config.yaml
num_hidden_layers: 12
positions: "rope"
decay_fraction: 0.618
max_seq_len: 1024
Each number is 200 + 30 x the weight over its row's rms, rounded and kept within 0 to 999. Layers, rows and columns count from 0. The size before them is the row's rms in percent of the matrix's.

# layer 5 MLP gate, 1280x320, rms 0.14, rows 146-165, columns 0-159
102,164,187,213,197,199,244,234,183,218,229,199,239,189,196,180,220,220,160,231,206,171,193,122,172,212,215,203,192,229,172,205,215,212,206,202,184,183,141,239,192,201,221,109,185,165,176,157,168,147,252,202,200,162,221,194,165,237,194,214,188,158,175,172,202,167,149,202,199,243,161,220,228,216,224,172,212,212,154,173,190,205,205,174,214,190,176,208,156,165,158,204,219,155,221,220,157,265,198,218,239,204,256,171,261,158,168,271,170,158,176,198,146,186,143,210,174,165,193,195,205,252,159,231,167,170,222,147,251,177,252,175,163,191,218,204,266,195,203,200,216,195,194,156,224,188,195,161,213,189,195,120,180,192,139,191,201,237,174,201,221
099,185,225,216,182,237,180,156,152,250,254,206,224,203,209,240,229,227,218,238,161,209,192,207,216,202,241,228,195,211,191,187,198,201,208,162,207,166,170,192,206,206,171,200,204,205,227,216,170,215,185,238,182,189,283,232,176,211,212,217,193,194,195,240,237,143,206,211,215,186,196,212,204,210,180,175,257,176,171,166,157,228,225,162,151,251,213,209,180,167,191,216,124,178,229,192,191,196,175,178,179,190,149,217,190,183,175,209,140,149,202,201,257,141,217,143,161,268,202,168,196,173,203,224,213,245,198,214,176,177,195,260,184,213,173,248,136,206,157,227,201,241,197,158,207,221,183,228,159,162,168,258,157,152,203,186,223,191,209,178,236
107,191,213,199,211,177,190,185,183,215,157,198,159,194,165,131,239,180,167,146,182,176,177,154,179,161,181,196,178,216,213,246,192,212,177,212,225,217,139,208,176,176,180,211,213,200,232,175,225,221,142,188,212,159,226,167,202,170,219,216,183,209,174,225,223,232,191,291,170,180,223,124,235,191,243,174,214,220,187,198,234,219,186,210,210,166,202,202,182,229,218,206,212,166,214,207,245,259,218,237,219,167,198,258,204,212,230,131,258,165,160,231,202,216,224,197,209,204,186,240,186,156,219,176,253,156,184,127,219,199,167,189,176,192,179,189,199,250,204,176,172,191,254,205,228,239,159,184,156,206,188,193,209,126,137,281,234,257,204,182,204
103,205,203,239,169,168,223,145,219,228,179,204,183,202,220,187,244,219,162,173,217,173,216,192,181,173,234,134,178,167,208,162,232,147,252,212,245,259,175,237,175,181,210,229,203,199,223,165,147,189,218,176,195,181,188,210,179,275,257,219,215,209,182,153,220,178,238,243,145,182,234,183,169,203,208,156,217,233,177,243,171,179,234,215,156,208,211,166,245,202,207,218,168,196,181,226,183,220,272,176,149,186,202,156,181,195,152,215,146,172,134,232,218,193,189,292,166,235,178,243,142,206,161,171,203,204,194,219,241,202,273,174,224,154,227,204,171,238,175,218,172,215,221,178,202,152,161,203,208,192,168,191,152,178,172,188,169,168,158,217,185
079,202,239,158,158,198,166,267,185,223,194,169,279,222,154,226,209,219,218,252,204,195,200,255,192,200,255,260,258,153,197,238,201,148,219,180,192,200,176,176,129,209,207,189,225,238,201,226,178,221,252,199,230,192,170,224,183,227,160,195,224,208,229,253,200,224,239,154,202,211,208,222,239,171,186,141,184,164,229,162,198,189,213,231,256,189,236,184,204,219,161,202,205,212,201,172,186,164,207,198,231,193,243,240,203,161,219,254,201,159,200,180,163,219,221,159,195,198,191,217,232,253,161,270,205,195,197,161,227,206,199,211,198,215,181,229,177,211,159,204,177,220,187,177,210,201,213,192,145,233,164,186,179,274,180,192,187,259,219,166,226
099,190,226,200,182,198,197,239,148,217,158,182,246,199,196,194,211,178,223,233,196,175,266,244,142,205,224,209,166,172,207,209,232,170,275,208,137,163,258,209,193,188,226,213,173,166,168,201,177,220,139,204,205,195,151,188,198,245,201,273,220,176,176,212,201,215,195,194,260,174,246,233,163,178,212,201,185,175,174,223,201,158,248,244,195,214,165,205,198,168,150,181,204,192,205,243,164,181,220,185,229,253,240,191,246,172,178,188,253,212,150,206,201,224,163,192,201,149,195,183,194,175,187,166,214,221,197,176,159,230,188,205,162,241,220,187,185,257,224,218,204,211,177,225,185,208,200,262,234,248,190,228,176,191,89,137,218,167,213,211,212
096,192,179,282,178,171,250,172,130,180,148,186,143,197,273,206,240,247,222,168,203,179,162,206,207,209,231,204,197,160,198,218,181,227,161,216,214,238,219,251,204,214,188,227,216,161,207,214,248,276,196,249,186,189,149,241,183,221,173,238,212,158,161,204,191,187,203,168,176,180,260,208,178,202,169,135,260,217,198,184,223,190,206,226,228,166,164,150,199,204,211,209,207,168,174,159,211,230,161,264,212,217,201,249,159,215,175,168,201,210,163,198,209,214,218,234,173,183,188,129,208,171,190,133,213,191,183,184,217,208,243,214,202,222,200,216,196,214,166,187,133,192,172,260,224,187,170,259,204,179,221,225,173,190,170,225,177,204,209,217,159
105,161,184,228,211,240,169,228,178,253,175,176,181,214,188,184,228,251,156,251,176,171,197,252,235,205,197,195,210,205,212,205,226,225,193,183,229,207,157,259,213,184,206,199,232,231,201,169,188,176,197,244,174,201,175,245,252,212,188,169,251,217,146,190,200,191,223,181,256,193,156,210,213,192,199,160,127,238,217,170,197,175,200,198,203,202,212,199,183,237,236,155,196,220,192,201,215,202,248,138,166,165,191,195,232,164,250,245,182,166,203,217,181,218,210,149,168,188,151,177,233,192,145,142,194,128,291,209,250,156,161,167,177,215,188,192,222,151,209,191,243,192,243,223,234,237,211,224,259,200,202,163,175,212,175,214,184,213,213,195,194
090,176,164,136,234,160,224,174,203,218,220,128,243,212,210,215,225,150,243,165,201,200,178,219,95,200,184,236,143,208,207,231,183,245,225,163,189,200,216,194,177,217,199,215,215,193,192,230,244,232,198,197,201,223,204,206,243,195,203,208,241,211,160,185,201,216,168,154,173,179,164,203,178,226,214,203,235,228,194,169,228,263,231,242,257,186,244,251,179,168,266,243,203,199,206,174,223,200,173,169,143,221,182,216,221,183,165,221,253,237,203,158,233,185,195,168,214,199,202,154,159,225,205,158,198,189,161,246,204,222,218,163,204,181,181,200,185,215,213,185,177,194,160,202,240,187,211,189,243,199,227,201,217,229,223,208,195,250,206,201,222
090,218,214,168,250,234,184,256,201,222,259,224,233,237,219,164,205,145,162,200,174,174,251,209,193,255,169,212,209,178,219,161,159,184,225,166,230,242,143,183,252,185,191,197,201,203,205,191,194,113,178,153,159,184,245,221,181,239,186,161,215,176,180,261,239,194,239,171,174,165,214,220,179,253,216,187,225,204,216,225,249,228,211,204,178,215,208,194,200,216,158,229,173,174,154,223,193,191,237,215,240,208,200,150,250,215,181,213,202,212,265,212,215,204,219,201,184,208,174,207,166,172,209,175,201,229,196,208,175,152,235,233,171,159,223,246,207,218,205,220,185,199,196,194,213,213,150,206,204,194,206,221,157,153,133,225,261,167,211,194,232
082,213,182,148,215,145,163,226,195,200,172,167,196,183,200,179,196,179,212,204,242,213,225,248,172,181,186,257,209,227,160,218,207,189,194,234,232,201,152,227,180,194,207,191,196,248,203,210,167,203,198,183,213,228,172,191,177,234,190,195,200,191,232,189,149,205,195,211,311,254,200,179,255,183,163,174,239,163,189,144,179,161,228,235,195,235,250,219,225,151,215,183,193,215,216,234,160,214,178,193,224,208,217,224,176,262,191,191,193,204,193,166,220,259,185,211,181,180,164,174,199,184,213,206,188,208,192,192,216,213,269,176,166,123,234,231,217,179,196,178,205,154,231,192,203,165,229,155,173,219,225,211,129,187,213,230,161,178,240,233,190
100,199,197,200,222,187,187,147,209,238,204,213,193,230,197,255,214,200,223,172,243,177,234,155,229,217,246,253,202,232,220,209,187,162,204,221,213,215,123,189,187,201,159,169,232,228,227,186,191,235,179,182,250,204,162,193,219,193,185,181,178,210,186,200,196,215,191,209,225,164,234,240,203,159,267,175,234,152,168,189,181,213,171,256,181,145,238,233,203,199,238,217,172,244,216,192,207,215,203,157,218,187,152,184,162,199,149,198,196,245,299,217,227,198,236,194,218,196,245,199,223,205,192,164,182,247,156,200,203,221,199,186,150,179,193,206,233,258,164,221,147,149,191,223,188,193,164,253,199,189,188,195,212,216,221,185,187,165,172,184,170
101,174,219,189,233,255,252,197,203,207,237,210,189,206,98,229,245,172,205,197,219,160,233,198,156,216,230,223,206,222,213,184,216,162,185,187,238,207,147,164,170,247,190,187,231,234,164,248,219,220,259,205,179,217,176,177,211,179,243,262,186,206,241,238,197,151,222,203,230,210,203,222,174,221,187,210,197,203,203,157,238,184,211,240,191,210,186,243,195,183,246,192,187,177,237,202,168,187,235,172,219,184,181,160,183,265,167,155,242,212,226,162,216,190,224,201,206,208,161,164,224,231,207,222,226,185,190,202,196,222,147,190,193,222,138,199,137,196,218,181,185,214,150,155,192,160,202,211,212,237,253,204,189,120,204,238,179,192,210,210,184
092,250,180,215,259,212,223,205,223,191,177,244,188,162,197,197,192,218,165,169,224,235,174,151,205,191,193,152,166,243,258,195,227,180,207,208,204,207,186,221,234,203,200,191,237,144,210,174,233,234,210,184,241,200,184,194,243,190,165,128,152,164,213,191,215,213,178,222,275,263,221,188,224,226,244,182,176,222,202,226,161,204,214,213,162,184,194,207,193,194,219,210,189,199,207,159,172,223,227,223,282,160,192,228,178,186,177,205,216,176,183,190,211,165,170,178,210,184,207,187,135,226,195,217,234,216,185,247,157,191,173,183,206,205,204,173,202,204,208,223,197,143,197,231,242,177,124,186,192,209,213,231,237,153,256,175,194,194,136,204,186
107,214,197,208,236,187,218,198,200,214,186,239,185,191,211,204,188,241,218,231,195,206,225,189,212,234,199,273,195,180,221,173,189,184,124,234,166,180,219,231,216,197,167,218,198,241,190,225,180,237,248,235,220,177,248,151,213,222,179,231,224,238,260,188,186,158,233,209,173,135,167,162,196,233,216,170,225,248,177,157,209,193,261,211,219,174,173,161,202,172,205,231,164,260,217,243,225,181,205,183,190,225,199,192,207,237,185,240,140,140,207,240,172,250,144,166,198,214,185,229,153,202,169,182,239,223,223,208,172,201,153,215,238,246,202,276,188,220,211,217,205,234,208,171,229,175,237,237,234,192,127,181,176,191,126,218,248,185,187,191,237
102,181,223,178,179,239,213,242,171,141,183,160,241,176,223,158,197,167,171,204,205,168,194,143,175,222,167,214,193,158,219,221,247,182,165,245,176,170,200,224,191,171,201,206,211,222,185,222,197,215,214,275,177,205,180,212,155,201,224,204,226,158,229,176,272,243,155,186,149,163,222,203,126,208,159,168,242,158,220,267,195,202,227,214,252,212,205,201,203,209,188,185,197,280,191,159,169,170,213,203,177,176,206,248,231,148,203,166,183,169,222,148,241,214,245,210,228,176,164,227,249,188,221,212,166,168,202,225,166,199,202,259,163,257,154,184,191,209,202,211,171,218,237,219,138,211,206,214,233,189,203,203,203,144,183,231,219,238,246,149,194
091,199,196,209,248,197,180,194,132,236,208,268,232,198,222,184,181,162,134,216,203,176,170,215,206,221,221,220,177,202,200,198,238,189,230,172,205,179,216,221,198,197,174,232,153,238,140,193,192,162,174,183,253,268,190,223,195,225,258,214,168,283,216,208,159,217,239,235,241,221,173,222,161,232,154,190,224,197,192,174,183,213,240,249,181,194,181,195,182,199,156,260,192,152,219,243,160,184,186,220,223,189,224,214,239,196,143,243,219,227,167,162,246,253,222,243,210,141,161,217,200,215,193,182,219,170,149,227,199,178,203,211,221,169,238,224,216,204,254,189,224,174,201,158,197,169,196,201,192,227,251,197,132,194,213,185,214,214,273,270,196
107,170,193,218,206,168,167,190,161,166,188,156,237,186,168,209,186,226,236,127,166,197,195,255,206,217,195,196,209,223,173,229,203,144,163,226,253,192,193,212,169,208,188,212,195,203,232,179,187,174,199,237,201,259,189,205,185,284,177,206,190,222,203,164,227,278,193,232,174,153,216,160,175,208,246,160,162,196,240,256,191,197,162,220,240,200,169,210,250,159,202,217,182,225,230,173,226,159,196,141,209,203,234,233,175,216,169,238,235,187,232,152,191,220,190,103,167,235,195,164,206,207,158,214,168,177,222,132,182,226,183,209,201,213,201,215,189,215,180,190,184,243,161,233,190,178,274,228,261,226,202,154,176,237,176,183,182,196,225,227,171
097,177,193,190,178,143,209,191,167,136,199,202,209,241,263,187,189,196,204,199,187,160,174,171,220,217,209,218,155,165,193,201,240,170,240,224,181,191,216,184,188,234,205,219,216,148,219,203,222,243,168,165,211,180,267,172,191,163,218,232,222,239,202,257,163,245,184,179,201,168,208,233,244,191,188,167,195,224,185,254,176,182,221,223,114,213,194,218,216,176,180,186,199,244,204,162,169,206,219,145,180,201,227,175,193,196,249,173,149,181,172,198,223,128,176,188,157,171,236,175,215,188,194,178,194,247,188,239,188,199,244,177,203,226,174,174,165,180,197,187,148,227,167,150,216,193,186,209,224,193,181,183,118,200,257,187,191,186,207,184,198
100,192,218,175,223,187,278,204,152,189,223,196,205,255,248,198,230,280,183,245,169,182,189,210,201,200,156,224,219,217,165,242,191,251,231,270,206,170,199,219,197,180,215,228,193,219,180,237,261,248,174,175,193,209,211,302,228,163,211,182,174,189,172,215,183,164,218,182,226,171,174,164,195,184,197,191,187,236,131,191,240,231,234,216,193,204,223,244,229,142,177,207,138,157,142,169,168,236,210,214,190,234,254,230,221,232,152,164,172,199,207,191,212,229,197,223,200,167,160,168,223,230,147,231,238,237,214,258,227,163,202,182,206,208,201,163,208,201,165,188,217,223,180,212,180,234,216,189,212,176,240,189,191,209,173,159,175,196,216,208,159